config.yaml
n_layer: 20
qk_norm: false
bias: "none"
init_std_down: 0.00559
decay_fraction: 0.509
final_lr_fraction: 0.0
seq_len: 1024
dataset: "wikipedia_en"
Each number is 128 + 32 x the weight over its row's rms, rounded and kept within 0 to 255. Layers, rows and columns count from 0. Numbers have three digits each. The size before them is the row's rms in percent of the matrix's.

# down: layer 15 MLP down (transposed), 512x128, rms 0.168, rows 249-301, columns 0-127
# up: layer 15 MLP up, 512x128, rms 0.156, rows 250-301, columns 0-127
down249 081:154113133113081139073158161165153186109110089188108133184133130093089110171176158085149148129081110134127153049152163118095110141158148115044116114140095153126180171107090130118103056138166179128147129147154154088084107142121108202169113092162082147143112154095107158097109092108148121134161108195081116116161117164112086121188156147172087139084129136119124128067141116108138119178141
up250 093:120069147135174116072171140149133106111118136110112116157147155126104142175124099087173132189153137114084145127101111106154120138154111119133097142169087065109137102165226160151176189132106149115114155100072183098170100067062081158071122123129068110144064140121082118184127132137115164102097087076112136132148128119176129166190127170126117131106108156154184122125121138191112101118110
down250 082:173077180074100130201066100095168044123142150168169102100135126130157154103156185139099126119102133130191141178126126166167099097130152114126112101076144094161136109114172115166109099150151180138164099093107165118079092166110172114102114127119141102097130120126134127104144083098104136186179144093130151132139094159099116121124082140101136167110135141195129170133057159140094164045100
up251 098:136142189118128203118168140128083114113131110128125160151136090150117170133116201144090167140099100100091093175107101136110116081082115170119079118173136101160081128136158089100125144146159132086106143093083178157142130124141114127101193085119061155120104124128155143112108133094105120110168118176111111055184131170097150160149169084084145195086163101126153094062170085162190119116160
down251 100:107168151138069157163086112184110135106111155166140104138125096144173135110168122043045107151126181144184131190175109148146130157160098172144129126124141149156175179183116114160151136090082071129165110093074123147135069125206154165139138129110153137145112147125124085113091119164097139105148094117083151112097146098096118120092082114127135171152058090108136130104146126062126151067131
up252 098:148160100113155182065088179068156107131174153110167163120105158144098121151102137120157133149086092149123113159164155157149058173149154144108140117118154134182125155117176168125108136125118087108159105083126153120124121135115176176112107090113122139155124052080073141152042123130130207103124119179142138131183072095144074123133180152093125111154149111169122125145120135080105078047151
down252 102:066111173105114171104106170117107122118116154203189107097088169113148118141090118141088118104173095121144152095181098123108188058129117133132170122110143101113078156163061132127092152158154143109124115081155102066124149106149116141161149076152166100092140121154128130098185134106113092193139073097157114142141134053105145130185141138176150125111093148160166180076111114110170159186101
up253 093:170134147154119137129155129135121075071122134126178174155170160098127171167117158079100146122124126097115118145192112195050150158134110121087191058145109145132093142191120125159164104121136149132114085187149102145120106151182112137148083126143141148154107058102076159076107123145124131101109143153170121135161135154078096182126089183069087171065150122108155116115125176133107096067124
down253 091:128107153149088076059125093084141202118170132123102121098113158126128072132117126156094077126086154102145105076106126044141129156118182139151124061153100108142130163169114177100090165151160147150090076151145153107136155159139196143110113129105133201120159117102135113132136093165144145152074114153098178146050177143178122120077175088072183102116150121125142140165132110140117168119105
up254 092:060126134123153117118157153169089119108121134111122175156124124118085131148074134086126128200102145070130124213124076194118113175110093129160107125106080105168180172140148126152150150180112119123061121123155117074128115105072130179116112169151104130147184120094112188156095128095158112110099161143092071084115133124102073149113155115142195145089129153174147091152117123172201158106115
down254 097:173108060122091165122151087115147162130124123190139100161121191112158140094161129183158034105167105202141145085119133101101130070107135091135134139166112164087116090071104133105120163109151112118194111130155184113147085104177187073146080130069124147127122172101110134125121125171120170204107123098141129158139094113120094155138094134097154136172123177135101150136134091139072169146119
up255 088:160107137183115150137193086090156062138099146149115166150112146138192197132121129139120125122171136181149127100165047146118152133124070109179100080158132105167097128099112173132090104101097127131107151176137132169127119136188150109127087155093140178098157113122131121104117159111178137102095064193121095141162115117096130093116188128112153170038163127160124136131165065119142096079101
down255 084:088129149080145085083085125139163203130131135093182143105114113116117079147138092096157200119126125084127106125159204161105171132121092170137140142128164141090140115118202151139154134119089167135146121131159147093176076152098128168081170124161150073128103138129166176069116099146116110040065131127159108095100131112169186135118147142197133124157116098098140106103084145087131133190102
up256 099:130077125165160138121113179116141087064104102076142146146160143117086198157134075144190156143103110174092133123163107116110114096121142088111098064110118125150093133158141138122078164136137132123074044160138141171168138111142106120183140153149184128144099160100076154136110150181127176119118124057136076176093078092123146155145109208123170115150107107102172130073134123129145127099063
down256 089:091159094135168194108107162077140116149120157098148114101129141184148110105110134120162070149116103149142157068166110091073136164144076104139152132128125134098173095080126106137105093135072105122135096173110159124112150105101185171135136102103083160135138101118153184157084171176108123255088118189095162083113139083104151142133141138128139106117176154117116141141104104114125134152137
up257 102:134124094149117134149132164105135125137133156131135180120144108126087172113061167098175121118110071165110144133148135060129134189086094154159170161111109138159171132132159138140163155048155073132086148108140081131222120142109119107174117103169157213126114106128091147080052121129153133108136124128147085074120140190091122154126108098086111160120098148171179105079188166124159137094126
down257 093:082124072078145091152100083154172119188130128145106084126194113079100114182138106058120221116130105154148144117097141072087118152138153149155168124110138120143123083110113147162143171125136129126118111094130166150180138100138148163108182131125127115176141154115207115120135132077115089062140147176123099161078147098047138170092177149120112114150158068110092111133098165119169121144097
up258 110:085115098118146130130093168114137095162128145134137178151061144129078185153075112134090142150158104140019154091119073176161116152107188144208198099073137142143166177099165088158111131134175118115124128123138155086118143136096173140112107150096090128143126093140092157116121152081053118098169131109147079135169122151167152176090131112128177158122167137109138114120119151160130181085123
down258 112:155078162103149114217106171089098081097134110094117098106150114072126116155156157119154152107146077195174111120105151113113109190112126081108145155071152140133070148187107169119118142105155113119089057111155118179165132133135087190099082124100146122153097173154142161142139188040077095105120095133104113141113137171090163134129138094177156175126137122137136144086157172166108136128127
up259 096:047115189173193176091112161156106117081092153090141144119082126093112147172122102138074179067149075123116139145128135055097134092085109159168138125124082054225126089135133171119162132088166147113099167103122144138130138124154122129160164152164166121116133185127109159115128145188081156111122098092143149139151155136102066131110115113105111114125126121174110127163121099089156112171075
down259 098:131073192146137117117113152149124117129130116169088118091102108145107137141158184136077120109127174081172164096114072115139131147118121183152155164111071092133053100140150132129141109125115138182123226121138163115086151120128155142099091125141106133173138127140187174095119147178120119141124166180135130129130166055161112139154073153097090076131118124127033113132077164113084133048134
up260 104:123149115210044132129160103118124150137126167149146140145101124101167131097131082129108130180079138125126069126110069122107161126142112108110160120146121126191105197133144142104127177137130111103073147064113152161182112116179143109091139144160189184074179123149158154084066185137134155108173195134145122131166151074132139079126185131112144114114086126183142143115126124131136163055155
down260 104:101094122158158145083136136115143099157161160114087120078127142103107140123107104168132185139062128150153149150105129107083148128176181138131137150131189144130181115083047149159161086141109158185108143155052081120073122179111107151136124097116061095096090080094099179096165123129170122045107133135079121159156163124114143119139080142111187135133161074160140137173152150145179124145102
up261 105:139143104150119143172118131171080079092088133099092140162125193135140187115142136097065172136145111107142095094115113128168140025136141154047117143121121152157128128147135156149134125150131102172124114154137127061162112106079109125080082135124128195202145130113114154154141139133133113097153133090108126075105172129172117131083183070168207051128146165109196113144126133160131137132117
down261 106:092144085115127162157162160110156076118122135112069129102076158113120127123159132127151189132157129123165135126109149175107077146184082138159127140146078129131099167076099161124173192144142120150054157082122148189158144129192145156163184104135116118183131138130157093175074120130067155159119100142129067102106122137120128102121095131112107199147103038149143091079064134130087131153130
up262 094:206162118129115137121176084065161125161146134158157141190078126094116141017101136171131124147151137137100148147183070165124112058105121089153099173146126136098147111079113118113171128177127080141149129090104120136156090129110112111116074164152060211118085112151104141136129154125174147119123130169134097172151151150158128118140129080114141139083100130119173130121109121214175101130143
down262 093:088134133087104126133086169150087144053146144138135063062131070162120145215170193097169126104138176113145110083132155099144119137180157199135136138133120099144174151172110190099097147113124157135113135131164123103116159127181138136176178114098144110131148132119157148112129128138104139005127100117087150133119107132125089166115114104098115115123204147094157133100153109087077163125128
up263 102:149204109135117146118122126126132098083112155078195144138112145121177121158120104106134146141144070112158118098179138105144198153121086140140127172174127129159137123209165110130097067078165153123154103105067076156117083145104143163132147188124143072063133149124118143143048158103131174109167178132171126133179091127150108104107152144094134161082142054129141130108133151063095169136116
down263 104:087084156110110118124114152094088154089091155170176114149149096069083108176139088125114096093128128166142171108107117093129105132135157199116124104171122155157162114048084193144170132144200127117163081130128215146098099135142178152145155116137125110145106084137108128178116126147074107080141030141128151154095134077123151117160106125111149122121168148145177152101111071114133191120141
up264 093:109137124191195111164120148135100159122126180161117111149113171186094176113098077120033163109152167173074147174121128128103121122161089112106055119136120146123120120096155154119208135113101174125124082151153112087139105078148141120111103150068100158218106123122151076128099157062162114105084094127119095100138124109147126097164152178120111103145135148118159139113147105178109159072102
down264 091:182108077065146090113143109142121108105107085155150151127116085164140096046119170192173096203121028124128127130146094103131159114132119095171150073148117100099129081112174116167090161115181135148172164087159148115190119116101165162082158093155121116115164113118101118114175133165119174095091162113166143135143143144120099170130154110118147154135090094176107118081091165087086138157115
up265 108:064128138178179114102107203161189071183099115041101139124114151110138142155099136101133127165131107089114080168118101108201127094107127141066126103136054131091074114126147145128147176091136119159078111092130067103142103114129139148131110166084096112155085101116083123098131179081106111129153113175120060145167122135158123175146176096136129106145157137099167097135144158180151159106120
down265 099:098131119110145150127094136101084086085156174082129143105131146117128110073125117121147163132147116122167135127113144081114129148118192097133116080133084132184108118146093148118102161128152185103093173093137111146123133139096154128153104104149143150121099117129138130154104143121068133255134110134105149147124135153074140149097101148132110117142134174089136176112154166125131134117137
up266 108:157124120067101146132131161156175094116074123125140119170144111114129170121079103058178154149120155061128182100163098151091145092197113142101137141160082093159137111063132162160144150121127086152100103112109109145138144091131132039116083151118130149163175150118144194119098151118150166113136204111149083119140130113169138121143179177106179136105139079129129126056195128153082152092121
down266 119:119117133074142152161107176098166139174120108057167085164150144084123113140108094204128152133169105149172092111082071135120198126086096123157148147133210111183104098169095062104116105095144150177183046154125122067131127089135134155110132146123124114097131129151060144136139164145146131167116096104130089111127128137095133163160104115156108160101111113169146141169133075151160126175070
up267 107:158093156081165146035111148132168081187144137092137153105202161190079112124149155103154156162144194140083151120140139133123084117128142144118135090133167067136080130163130106183108116089142120028111096149129158150154148096177091113125132144129106136153087137125116142150119132102182096106147091163168091163127159140146074147187159161118193090090152094152107118125143094130093156145087
down267 113:121129109151128128201092199126052094097178189134139103157064112128094143083136154186143132137138187143179108114147093189141102107182074195111119068133092166200147128153117118139174098122159171156138125130089144128137163117125151093143143090085091182144109102130123097107160097151096133117100130125132106124108156148097082129115164125165098132155150092125091097081095153103154084056152
up268 097:038124144135134113086143086129120101075134143133122116097136157127154162157133079079104212122144106116149135145131161124086061121113151129069134148142098182157147195123107086137092111169123100134138120149147121094121113074166165177167156100161166063144095082102099118200142143159094165124098060190115109123146147141121049147132135105090140113116154128171148132147155172141099135113052
down268 103:175154143114191088194146183133106139146151075154150115115172094123163158125099149131106111099150088077134150097152098143176179104127084130195096128058060089064101146139139091149123135109146123161126144141123096099140149184031126105102084081140124108130134106134093210085108125140132131176123155069106174160124108147151129071106164150124100133170113088105167153152148107121126139149163
up269 095:153100104079100184119153127103109136128143158104061171135153145124113093090130175152093128132207126100061095159146096147060131143103107135137150102110152128120177147147108126133135110090202102142109092138127170145147122151124121141104048136117130179147101102082169126156176188155098199094111098092106145187166131100167140135089090136203139077130113141125209165134157157147139093095147
down269 099:180112158105135090166157134155135155120089102121122126124128112117141166105165148115123188187200160151187108177071162158113096115116163166125131153124097095110138132091155152084098168128081134095121159101054145134136096094154147044185181140120143071183160089126159099132083085110166170095159163157103163160101125146131154094176143111134091118145135131138090105081086073143102081110086
up270 100:086143107168140152094057139089102149142122188088094195079157104155101124133156122150159141160173072110049136157129074157165117141139156139172112075102122022115097091104162093131173136127172135146102108111141134153141119183075156126121146156088113158111109152046188077146139197170116137093158179135112140119164102094106158150132111123145142085151132158108136123140163125107131118144119
down270 091:125132134175151102145112140200127138058136079081151144178188102165096125125084195072118174209126126115139110072155142098191096133141103106109124132101117087179174142109103110151129125133126178139127165193150086135169126088098138099159148098081168046111145138124106127128083100125170081068130131138100113144158112176127133143175150107136134162142124166136115114088154171096061126136097
up271 078:163094145192058117145146116138168088099086136158179158109147078209178152093103078130134139113127153174129134069106097114135158122112114177149071113098097105147134111153117123127151163141113129043100185048046161152167132131128132147115140129154062144097158117147154177168160159162152101116146087159184115133139146066105114125134108098094104164116117113112106137117172096158106118097095
down271 074:163118082106206119116068095108161206165174140122130161107098147077118149129156110102089163134170139072163109135160132140142131124143075148085163094119146146138162094107165115157175106127145117188123135206114129119117135154109136139111095132142166083143136143107133098150089124118147160000116136088108111112130095163129191153166081087145124154192124108086103127110096139128129095155141
up272 106:123104107156123170148128146123189150139118178106128100139145179067152136140164044101128130160121121120091134139113119108136136190091132165123178092178081054177125096072148142152122165108111101138124077119162113131210144110169125108147163086209143172155141075109064084143045157104141117106123130150150085163127134128099078139105116114132148148171137149136159164118178129143114153115064
down272 111:158150081144171092084170138170110125082123153108159125181085095170119146121086144198158016152146149131110102111131117168082079111130185125080120186112157083092154125141119142101124147160109126131174118154127117119154120140118109141103071109186145123108211129166096091067103175136140202097154157128102106093111055171133128127151140148120163130116130111132151098107111075166101163136141
up273 096:099121074120155127119145105171145123049069170149149131167143203158134140138172097103075161169155123135125186075097193140095136190100082119091133115143056183156082167102176145122089108139108089116118151122089167129111127075153134149135165107155120124201126141135112115145121163133036142118136072139117115147147097130115122111115159097127131108193073090120167100089140090102094127134139
down273 094:127106084072087114154115154149086153099149129131098115182110161115127180116088126141132147167157164105144155107116141131114115084105112139130070128092084160153114090109122200099153119076131116085136167179119140124111125099125129091163159197085116093130106085144095127142060111164160082139143119148131214160128169172133158134140073126058198084105128216097176149170155086145139155127141
up274 096:115172104108156153082135129155131195117137183108167132133094107144131089145112123109088116146113149122084133110116116147157144120150164140095136166129112099157090133156162176168123201128118124096103120108147142111121110115066117164082155133063175185091110025130140121161118097096154158093153106118148161137140102200143173186163168104161075138154135079169154202147189109091078100172118
down274 099:087159176156145121178132119099110100160108175132086125123123143106116084173137170115120167173125133196137094112042109105146127147145133083111132144122140052140153121105107124099117119137141085100105155151189153195158078103147175126128167131170097099170105143045069095143095115111128142158141096132160098172149166163075146085081118165174082154125086185100146138126075171111155161094119
up275 100:082122145126183153128056165185124112084080147106159143145192131128116107127153133070177131112109165047139115095138171109078091134121138133106154123105087131171136161146130136159161096130138065119108097135096153105128144152072170106123124162103117096164110138146184130174113167082105088113155116139135098101146138117217157110132156119116188037126093128154124127135170214118129120110067
down275 092:111072165116092146065098198131154143126179103094130120107110160129148201142169112108119118142106105118167157150123172131162118104139178179134096139102091159088126148110113148143096084083112103091117090084138112138203150166090101072090122138125116150095094128096095128106173108135148091234148147154091106081097138170154143185178126102177152173146123056118132132147158090138150141089150
up276 098:108183199160152121100146068139147150101190163175121158151130143108141141111144142096122144161083127082144092132097103133162210170090144173102160126093104128159155194154169163141150128158157099103149064083115165110158107139121063124144129111124083157151158101128112095093130136106112122121152107176091083043104095141166061078146151109144154112130134169134165109125119177086107165070090
down276 090:102114146147133125106138114097130089144148064095094149110151102154147147146088163077157185089196128172137156180111138096131054067133144098143162106103137153150152122108119147083117096073110116135131146153083094131149086108144109150103096118030140154171058117139156191114123152144101170109123110145134114182107151067100183108132120087151101143129182105121165185153136092152200153114179
up277 101:103104173119127121076078148165109129105103143076168175135112149133091163109125113089119166161098060140170224098180160106121143074120090066145203112130106138099102134125165114188096114078150151089153156114066142174148113174128157140118130176135106132151108142085127132147110127089129167113152074151165124085162097113158068113195107110107105180141168126120117148142097136127127196099100
down277 104:100192149141126069077121131120064165057119153114170123168132169142133158125107142190126078144063113136083071136101112072197132138127117134175123110147093124109132111103168145098135109127154146157137109167144111164161133177124113182114056145065070110061105108127144071103148129203099125143102068155125155144167155159147102082164134140123174120137159158145155114099091113146122150141171
up278 101:060094152096171158128071184156128038094067126103151138080116069158106182204156129050128105110135127102133134113131162098117099138082101166164140122130133107162111125144112135157074132149158060124111117144115132167118089138088181132129156133112103141118157105129138100119047198167093163128136128095150106119155120070155139147174139165096137169129130095135192098130125139066154117132148
down278 094:142109123158119093104120170110133150116131128103123124148118158122080077151126158148119048162090128117127113105125156111120125110118120124109114097137120129102108109125107106127144155106124140113105159120156138099160141133128081140118169115134168159148137121110159186124144128092147123255110118134141140114146122118171090127106150118115136110102145139092097154138169128153141136114114
up279 094:094097173148126127159098156152162112107143164161162123204174146195138096144087193118082119099162150117148128130154133091137143122120100093158098189195096145137152119181156126176138131111166024110135123112123097137064119133162136114156043139122116144120125118129098142151115153114148096116147111091138114119159153069177122099099188098192075118139119071137161107164167145074138171094115
down279 087:172173080111133172140104123132112141096142128101152165128118113136138133178121051126164123096115092140143135136140199152130145097124119112079106139124133133184154094116145142110094124137061160159164103185080115109081098150075104180167107097130137173111101140166120108154055096142167133221063189121190128148100109056150145088183042148116133121152109142120129141148116108153163140128151
up280 095:113073105135162106132098108137129132113098163131106095148168179121103122159143152054144136143196114115154172152126161064154120108131101104069137158147107153156092092127100147181100112113193114145165089136089137161105102046100080078104142142096095124205072125137133113168091172064112124114101113144167122063163126117123160148144166123147106115191151128171187123119193117110075158135142
down280 092:168134130105057114144099137146145129165144119068120119161133148075100178164121089155152232092043145107105117098147216107114135094139116140122153131121153130151110105131106135141097123156094117145151188162122120083111174102157132151096111125117142116114117106086124097083105121056108135248164122137139126192062121074133151152141119113140133136120146150154177156175156133122140097175117
up281 102:107101125226087099109098102130150134121083185153163174100142112183081138125141149115126128116120115109149203113074116083109151146124148148111155157100114173210142106119122170159124113184096103110096130151101104158089068083113184099085154152170138140172128171107154113159081138098107170109163159142180090107134139101170141158105163170101127113133125146175134140130143087068072172094176
down281 102:138145149174124099120136130057146106147146159086186113104142183115137091138117122212152051109058129122138084132133098143151144162161156079127115104143117123112142151137121147113139121187133118161136099159168105114122144174121131086111074129099131127096155107108117108095138108060108173178061144101119150134063137155139187094095118083112099166176163097118161152164228149140058110110157
up282 078:140163145137110104086139099102129155108131166143135179126109095179046081190090094123119167137155085167074054137063102168079154105139112169107116145148120095142136126133198148135100162126113140131097082172140133164118046124161081126118188109169155148161128102121084159132181147104081137122168123098139104065110120165126157179120078140123126075129170176155069138107141107132090137133130
down282 072:068079101151107149111053171127164121058163135174097105163103105107164155174155120111154157151143142099140167116207122046121152148123091180069111143108153119201090124139072129137133117146152166111163139120104149114135187080144158124207119078127138109084097135132178126128116103160146090073120085128093135150087111107104098121175150128159108107117134135126142138178174136082117182113156
up283 114:111100174127153169077128179167113092089143171106125157158163163181141147102184132126203124084109134125138154178182137127073154141078111121085096126124108116156128140064122078163137145134132121160123066111124133127128115084041121119153104132119135129156113155064119068180122148082100128095128089141141083040105138148157144131143131143119122099077132113165216180104174140147094141158138
down283 113:096136101103085105127144112127157170096117134070111155092177106187131176141146140181114142112114117134086160132184152110111066092123124173204116149116115137078177151112098231141122141169120087156183068100113104105099101095132154120102165133073192094169158110105149043088158166123127154174106119137107130146071119095073138125138091159135176109151138139132154125114109126148107086146158
up284 104:126138156116153138129106120112124120110079156064195135105100138151089107153089131125185134114123078134065187092090126094119135156123153135101146212076080185147127158173141096127108158088150123069123152181135162117147140168126142092079119100113171100095145122079108096210067121136150148108144122144110156112187094137121099171123119144163186182178125078121140195134138169087103155124119
down284 107:137134071102102089166091123108139161128131150194123046131164128156157201057120163087148076134117154140183144076139123108178134096100205161120125076079103134092137174144126106117149153153171109173094083151114126120126134114091133132119105192085088137126105129088128154117150090123162091161100139129128171136091172145099144148154074127093144072132190134160080155093140140120093177119179
up285 108:162101172130188135063112141149118137081166146081177160096130150138058080126132141130146130153093067127101190146163112123161097174107136070144151137123105150179118167143162109195157108139112069091125120140075176127138136088162162146142113080115183145154059098131089122174142124141130143105151138070154119161163146152159049171091144138107111142118186130149179146109119158160136115073094
down285 117:135151158140129103184153078180095128134082154155120113136088139179107186180045096082046153155153112134153115116130122120123191080128073192169101085173081061148139179175113116085125130095181144120078153080126088101106153106146166111119178137153143089151142143114090095172148139130113151077139110149162136111140084119137153122134119115108084110106095146147130145144143096140111188183102
up286 096:123114153180168130116176156155151095132087148114118130110085156086164090143097097167117152135129158097060102166144137130024142077135141179123131119147055103123181160191127154146154174153103117120116102177103104087086079064115132158121104175118129126173122123131090160114126140171088106100113176098122129153140072182132109141175179078087169085104113167159175132108102158171108129135146
down286 090:143157058110074154130100119183147143106097092154161122125176134135086118101116114112157096089128154141106117119166086109142100191131096165148180058057187143167189150175105118102128111104148142131093079180103156094080115192157108107099131166104131177132132147118162136100129149120103142103193148075102118095167091136081105151126139122099128185181119146090097167172152096061133128129169
up287 113:140143110120135137129044112157163124089148164146160136144105119085106109090087049089140166162148090158161163071160154107115093110134130094134154119105153171172095138153082143166176125118194143126077079134104144125143047164162122093124113117177152084170130162127123176156089133085102128111207068159121184095147089110116078160141130181136137092157159101136139104110144168106137172114082
down287 121:109131142143126118110124128180128121142123101168154103155150155165127133187163099100087222140100124097109151114181098092143089140148089081147060111119157149114172134099119139156123085141129161139110138104055051133119092088133105116154170171042152090125135111181172145080156087175102109063150107183114072124179074130145170109141112147115157128128144139152169072163125150119110163144086
up288 109:114140121125188155108118157140196114139120157108092147120142146142099156127076153091155125200144107111097158167114100170106136170136151132178112167069097111127117194084147134131131139091152089086075083069108105162144145131131175157059080121074125170097087127106097097162111148109093103119108122141148099084132157116183059114125156147153100088138130120175108149139144188118183229116140
down288 103:133155125084099153154116117119132071115164099157166119172101093139171130108120099106136085126150119152130149083153124114110071159150158095168129126095092112160116106146117149117113171221120137107133107146128117118101075163087153105134091148154130159141141145177070143113128129158126132255128149136124162181128116117199127079162148083079111093131123181076097190099102082128103137107128
up289 092:122072136174125137126098088117166120078122137102081091122114120135142132081077113084081218139130083095136147172070150184116141160144089198099150151129122119140126129062147165137172086120144139141100103174139122127111130159129146119135182131093097187159155152131093109101097131137082148123133090103177154134123178137228065177146166115069129129132108127184117109105128086149180109101163
down289 080:124141104124161172090111138128098084105160085150108090118138138148121104126143110153116217134128156118107143155131145143141166182117075110121130197199109113139111146077109159123094059135138223140151148087130117156149117119141116149214149076091123085169173082102147136099118145151172117090097187178189121127138145144151095153157108131123150096125063132118072111100160137113105043108138
up290 087:148078153164143164124110155156122168167120196092107136103108092142163162123134110112177150151198094142088092121117101049091126154186054129093082122107113117085107109145126129134164176231117168067107124102114142133155113096099136062123114155196148148143118166096056115162151122156164140104156148118149093079140059108155162144168090117132160094104117137102134144139123135095099137142140
down290 087:145129148097125079131120090124078130120076098130116149138183123110143136123067179212095084125158086107090152100094117129091114078113123122165119104155157115114151149117159139120150136097128163177119080112093100100081168106149136090080111131080127152157118168152130185134198136150129146162109164114199156066101126127112118223159096195086114153169091125112105136144094132128119201186115
up291 090:111143185144100142137171250118141113125101125192114126173115122160194165165117118116168124126152121171129158113185082139193121092096078149108151117160125044172119119083167118182131133163156097113108121107110137101107176108094126138139118166102053148135080112137146153084112127162161095107076073146116098098168106118144127124164169090116141116158126083174127114122176119159136177108105
down291 097:102137095127148045140145103089102110100122093118128092120153093123102095094132134133184149086149161176208065101138130153149153145149101080126101100172158134146161150080182106101188141129143056129168039164151133132077087191124187190126131153143155130155159171146134130157144126146115168141097077107109145078143178171146104103134105069091100117130137174147139142096126136155111120095102
up292 099:112120142138155114195107109149097097107032167050106094097119126105122182141115177084160138103158076164133093125154132104114118101102137130110078100089089080132139153185158130125132122158146107086134139138108160157119097087127189108144140141160106107129133078126161181137070159061069174111131108101153144226152169094127178123129159125175139129154109045137149118097164145127117133135124
down292 102:126163172106193092095148165077147152079154083148113207123145145129136137109115119143092053118145087182132110085108153085093139075071148092138110079149138135110089108092089148122129155090121165149150125108134107153184116167128073139098089111172107100116096142166135157129145133111188122207125209142185120065146100184154101158136177107112105105137171131129120121165132136112093146161087
up293 113:077144169177170168127158127153162085134145131086163137170088161104084189165128074083139120130141100084100084171111171108137133102067100096115102141124078104108121138137128100135145181130116105098093093180097150173135078107167176123094095161103151141142132109077084137109076167097127169151096087096156075129149136094139080173113181099107145106124098097115120092087132139069096128066065
down293 092:119144145136147160120180143137162095112130164110142146157157103122114143063121143099115077147124111098118135152132141131095128142094119080127161133149085099146090131141137114189094191123158116102114118107096129112149095110094115115127100154111111167119140125107122127140096151104140149255124091133152103122134135130148114161116136127106137104121130115141139114124165127117124155072116
up294 094:174125154123084132161087146080043092066134153095145134193156175148112146114117086084088135093152114108086165113115123144114153080094080131119170149151124124158136139133166152196086172086138106134168157107114163164122103066142080144066098150144172069151096079083123152172135145108118158107161088136120173133145136105201166109083176144143070137132161129106152186147147138124097150114123
down294 094:120117145065095195120131160152132113105142084170087149134127080157162070160092166145108053131084159151084145129099187131151137176101123111173083109104121067126148107116122150126114126104097137124147103108139170103112147163202065188171114113089151123086106129124108161161171061202110125140087148076138109145180134120202157148060100112145098089132159111135102140163154129144118123155120
up295 117:065159138166186123092138114072160119128133153113163156144182170149149123140139148087107166090093131110095159162166140172082136149102170079148101178119077066161171183109141138131177112105158136131060073123087150116116153119115149097115069092093155135151074108140124106194074121164157155105125099092166110151146098140116063085095146107122138109145192145121131121121175158062131180110132
down295 131:116080139043114131097111161168106113118067079173108135123090120145174109135115158112164102142194132110087140100046130107119135118113118130179098152152179111182158218128141111104132147130180117112109099129098108070079129162142076102115096208125144117157186089131059112118148120189160127117096147144141078135128163089142167119076140140097137120166117109157138143164101143160109144186115
up296 102:112153130149098147131145117132090131134137146136101119126136095119163160134135046096085125141144122129081119121110092141115128120110056092170139161102095156163147115158192137165078111176192158137121146067110179106185133101144069143124079135140125195077118129095126124222131141085122119105119104127168070167164122108147121133210112162101180186142128100171130168124199085094099121115155
down296 106:112117116075133085190129115195145110172141105127155173120129159143117157117143129162191072115133153054069119140062134135062163106142142165149126083098082121137114202122167094118152107081113160085110140154187075107177116161158156099135148129104176125148095150173126147099140133100119177167191062156137112140127160117133105130093079089125099111146066168133124153114092140157123084166104
up297 117:110099157173122123106135080125137100132120186116140147096134151235149158125168143097119130131154106133128155135127112162084153150125101099109167114164151131155057154145125116139137135149168147099111100120141110186146077179084133074148074168111094147106140196119125103100067132112130116101162109133132053080167140089163130148184137155084135134103129106178117131016172166175078153127151
down297 131:139081119171154127082094141112115079124115105174124116133081190052172153111164094128077190135147082108127113087181105101090124183120168133103129127077135109147083093148122090134174195084101194123172093093120206173182145120098147157126155076141118132145134149162108131168139121069103100093172081145164192147138137113089120155088142160141129104124153137131172121107135142080126163127125
up298 103:070094158196175119110111115122173090134079172156093173082080144102163127157107170126092124162121113069127088135066157116124115111104149170115174087111130113141115170172102128111076099157112120070117104167103120161197138117109161074163185112164172123146176125123096137158081164136115186113164140125119056131131098138152145173168137127110084090150105125136141123090139123167190146123056
down298 097:122114123106140075159129113050101107141151139162120174117153133147120082141127147183178019159140185180142105095086080124092127202154112106086117108136136105148092164074122134131138163151158069111049163161160134098141082089153167167121140075119132110136197097096158165090097133115147142159124114098182124120108169166161117126130073135110109127184106086158153158114152114137120122150118
up299 105:154108158149124141169119159071148097121122168123110197187107174112095127133121144089093148122163159122133103140126100130165168178150169132109174145095102124164083080077159169161100131125121122091112094127066113136124122135120160133132118106098213178081148171085112131153102133162153101115216059111142139139142179096173130102141165088120141107120117117124137156027130047136087167133138
down299 109:100136117178150134020149162141140143136100173149072054096116151177181120099142139158146125119168094098108127125119114071111134094116124171114130065131085163129201124170130116065136111123145124111086110111094107136132152102170158153173138113161082098120117052159176165128136121131169151153152062088130104113162110164120091093121151134065116118157162197180106157125137153109155090152150
up300 105:097144098175134113105102146133064110089130185098134108137118098115172135130131119144115175116170090172112105141112102068112127084123144101110152154133124141157093120165129118144169123153206124179164151162107128177146079104203157074160099105121126207088139185092172149129129159162141087101140087105090168116194189072084121166153103131084140165100147074145154188110164127120140119087113
down300 109:111132153140102102058153112185160186092167109201144135120120111131092135135129137180100144149156140149100116106062114136093120086118104094108106125097121094170118137149104119122147127116107115105174182146163056176031082115091142143141120119101148175177123180188125103153053128106202132144099113101146121116115146103136152115074111138092155092174136154149116150149109115079190196144102
up301 117:126160162175166157112101158147088157160065109142120124159108082179133180123123132126125145190150105167120100095139097180114123138078173140144126124145121136136128163119146062165139179188143039067082107111097137142170151080097169099145089102121089156104127105133081125150138144112166074104108169164153152123144119106187085180152115206121139103135135118166099123048127106095136180129099
down301 126:144098068150067109138121154138119157106157162143111125118073107087098083136139101162092125136162156061174140163173134133200190081083133126168125163098156117126107205120152160098179112120117119161135203166084159160155152098151133128167131146060117112138041174119116131107147146072096055093160130081105150105160141115105140169107074126106137140115122161146179113122114163115100145142140